Weights of a small transformer language model.
Architecture: rotary positions, no biases in attention or MLP, untied embeddings, attention and MLP in parallel.
Each number is 128 + 24 x the weight over its row's rms, rounded and kept within 0 to 255. Layers, rows and columns count from 0. Numbers have three digits each. The size before them is the row's rms in percent of the matrix's.

# v: layer 3 attention value, 256x256, rms 0.0623, rows 172-191, columns 64-127
# o: layer 3 attention output (transposed), 256x256, rms 0.065, rows 172-191, columns 64-127
v172 122:106145089125107191147098151118130154118148116075171167099114166154161146117159063121106119166131125105132141099130137116093147120142137125116088109173113152113109109113150118116141092144136125
o172 124:101131147111104167105118098166114109089129136097119129107127155127142142150167102114134090138086136108134158121140094125110112118116151128168131124111130136085106106125150146124134128147121176
v173 128:159138107156122120188157127147144107156141116093150125163183121080107157153154116145149151131142111156146142140144123096137157097162133104160138112108127128159157120116114120126136142113143072
o173 099:075119133169106108156104119113140141139136089125102118123115130129143107106128121153105190147174127158112084087152108147084142118169169117105132105132124109150110145148099152075147122136113100
v174 129:151117084159098098125112110134184095150128128110138113121144124096104138108163134139124134102114116174145162148138149125081159153167138105170159146142127104120126135109108143155150140098080135
o174 130:107092138169102155179096115110151155133164138118132143133123109142089109114164130132123151144167131164088118108165126120080064147145112123174113123134136111131127094134101136116150118158132129
v175 124:179120094119101070107112152147130082123154088178124111115104115124101143110153154108133090145113106140099147124170088113104091138113112130117114121134085187103095142134130140111132115112119134
o175 121:121131112114080118108102111132144088124100159163135127057162111156152121075175110115118087112154131156117102118155096116136113153106143109100139137112159167151130138125128157098157138138127085
v176 129:121108117124163093112115100095134130119119161143089065158093144172097096142115067103143119155143109173095134114102155148088117119115134124127100129136080128150120166127120149132078143112082129
o176 141:131161136141152107177121122112134118121152138138158102140165136120148179117126147131129115133132128153108121129089133107094120156134169129163166142138116145151108125148083126128161132093110120
v177 126:119130104115157145149155117151143169107159178122113121142163166107149170097152124122127122151164169149108086108129083129112137127096138131133123131150149129166135105146143145107123128127110130
o177 122:123106111124121153142118148128112151069155152085123130145119098137172145116120121118124113112138139106152130114105089128090114135053115168107122138155124145199100119096137124140125107098134120
v178 128:088123131122133087125133109125119128138130125143092108185135147172095161111124141124160135133138088151124161180087140116120142152123134123148126145111104154122129172134110112146108121081105100
o178 100:094145133163147111152108152083091135112127086137155097145096139156123145096147098144125167147191113166133100128109135136093140125131159128155132115126134122158147148160081131087169113135116088
v179 140:121157140093132100157139136123156154114161191095120151130093125099135110098164141142117130116123137128111122082107099160168123117114121119110141140134102107178128146111157167120137115172147135
o179 132:189144138086096144145096090139132128115094155122138120140127144138106136191092162159115087141126130146159157126116119143129106130118117126126130110128121140062146119168133153176150130134115154
v180 134:151141140128115127118105124097157111152147124075100118118128154133132119087147166161154137134148112147122141165138119106131130151133099143148143133127113124105166159095106159163118115144151083
o180 152:144155144150120145134120204108157133098158104157185098170064122169133105092113174126120125132114112140134106128158125124148132117086155162115089138107143110178100110131131141116143124105121139
v181 130:127110101131108171116112101146090127112109083158116069109081136130088144149094152114159127135159168090149146112151104150143075102114151129121119157130127126140114114122111145112119093164129130
o181 124:120122141097191152117134151156148107136122138137110086162134140117130079136119109139155115121119132137120129149141126142127122130154119127054144133126121153124110126090148133092162139150097145
v182 123:115154061117130155147110123121148063145087123084124132081160145116159123092082079122136138124148143132137146137142100106103128143127144120098128143126133119128140145101146127135181163151114129
o182 125:153075117154140155137086132124113101129134145164103131114158157125128167122082139139173128129118126166123111116158132092117128166061160109177118127100141141126143088115168103131150138163103173
v183 124:148145152143153161132116126109119142162156096119125125143111130137106134154143128112136141121121133107114131071111129149091198131102129130162115130122108132140179065106104120117063126107124124
o183 139:112164168112123130122133106157135150151129097135169130132131142131137096120146127123139116143120133135123119105092064136115166099191161114075138142134124143131080130114098159048105153107099106
v184 127:125113135137120116100130090096136109152148128113100174102117136169136119121128124142123167124091135118155169152158121102117163102139098086151157100119102108156124161134131119119113151132152104
o184 111:126136139102112128103146110112133135143120110115138157112132126130160112108120145130136154112155121164135088170103118087107090079127143090169154076124135111152123117161064162087109140129132154
v185 135:087124215124141119105077153115101100126113103162116131129123105181090114127115183109143105135077104152140138158133175135165084106154140153140151106126096125055095143132122132151133155133166139
o185 148:119117131093157116114164139175110099149112116193128102127152098108096164124108130103132145138087107126123125148130190134193125148161086164108113148124129113064132135164123101160092132134155170
v186 125:128170141099147114162115136128111096109112169132125098124078151139160149115129125084120111126117139123114129114117114133143150129088124067152123125135116128170136103105135140124097107135106157
o186 139:161108124113113144144082100147137099120086103146160136145139132119131146094096106152169117138128139136175113130108128095114137138101186142109151125132143107073133112081127117125093138180126131
v187 133:153125129114156165111131140132091104104108171143128129072110109126151106120094202145121120121118117114087118115126130084167129135112123176103133086115132070127096098103144138121122117162144166
o187 112:197100086101126163115150126135154120158092154176123128146160099131153151158095129125126112132065129093139133158119165109140128137096107140127118145138091123115147105101170121200084144151130166
v188 118:096136162164117141106115100090105123158113095104146164129121099163108152105141117144121133090103092133143152128089135075104154121120143098186101128106107097144193101138105090132122119095121142
o188 131:073130172156094130116097125104161150174146103118124140134100137146137091118162113137122182139139137162113133115109143162116098118160155138120100108103127086119098108151084129106116134138132131
v189 134:115129098173094116135102095115116115151118092114118156131160147105120102083069133122142139085122114139146145174113122145144120156128108156124114125127136093121120150108116121128164134175140098
o189 132:131085123155158152119110146122161134162157115171127121179107157161135122106074140143128134132133099144134159163112146164164130126098125170163138108118127107140164136145134116172134093144086186
v190 114:104109158180101117073126093130085168133117105151120164162129090154094147120133156108140118117110114158126131086118145140085155147124091161144139093113149096110124106125109097136123160086157163
o190 135:074083141122126122111105109145105174168142109144104157136115141120116108137164100121134137135153139105056146103089184175126116099176080143148145157142121124126161145135092151107118118087143106
v191 114:142137133081102114129134164122117097142118141153098123086163164132156127149130120093105139134150156127119195145138126152105113128099148116130142134156137155107121139117134152117165120167159116
o191 136:158092108128156116124124155151065057137095130172133097123148150125119150129147099122146114136135098118180104123169129118118170105114143088137135114117158160093160096154169139114134121159107165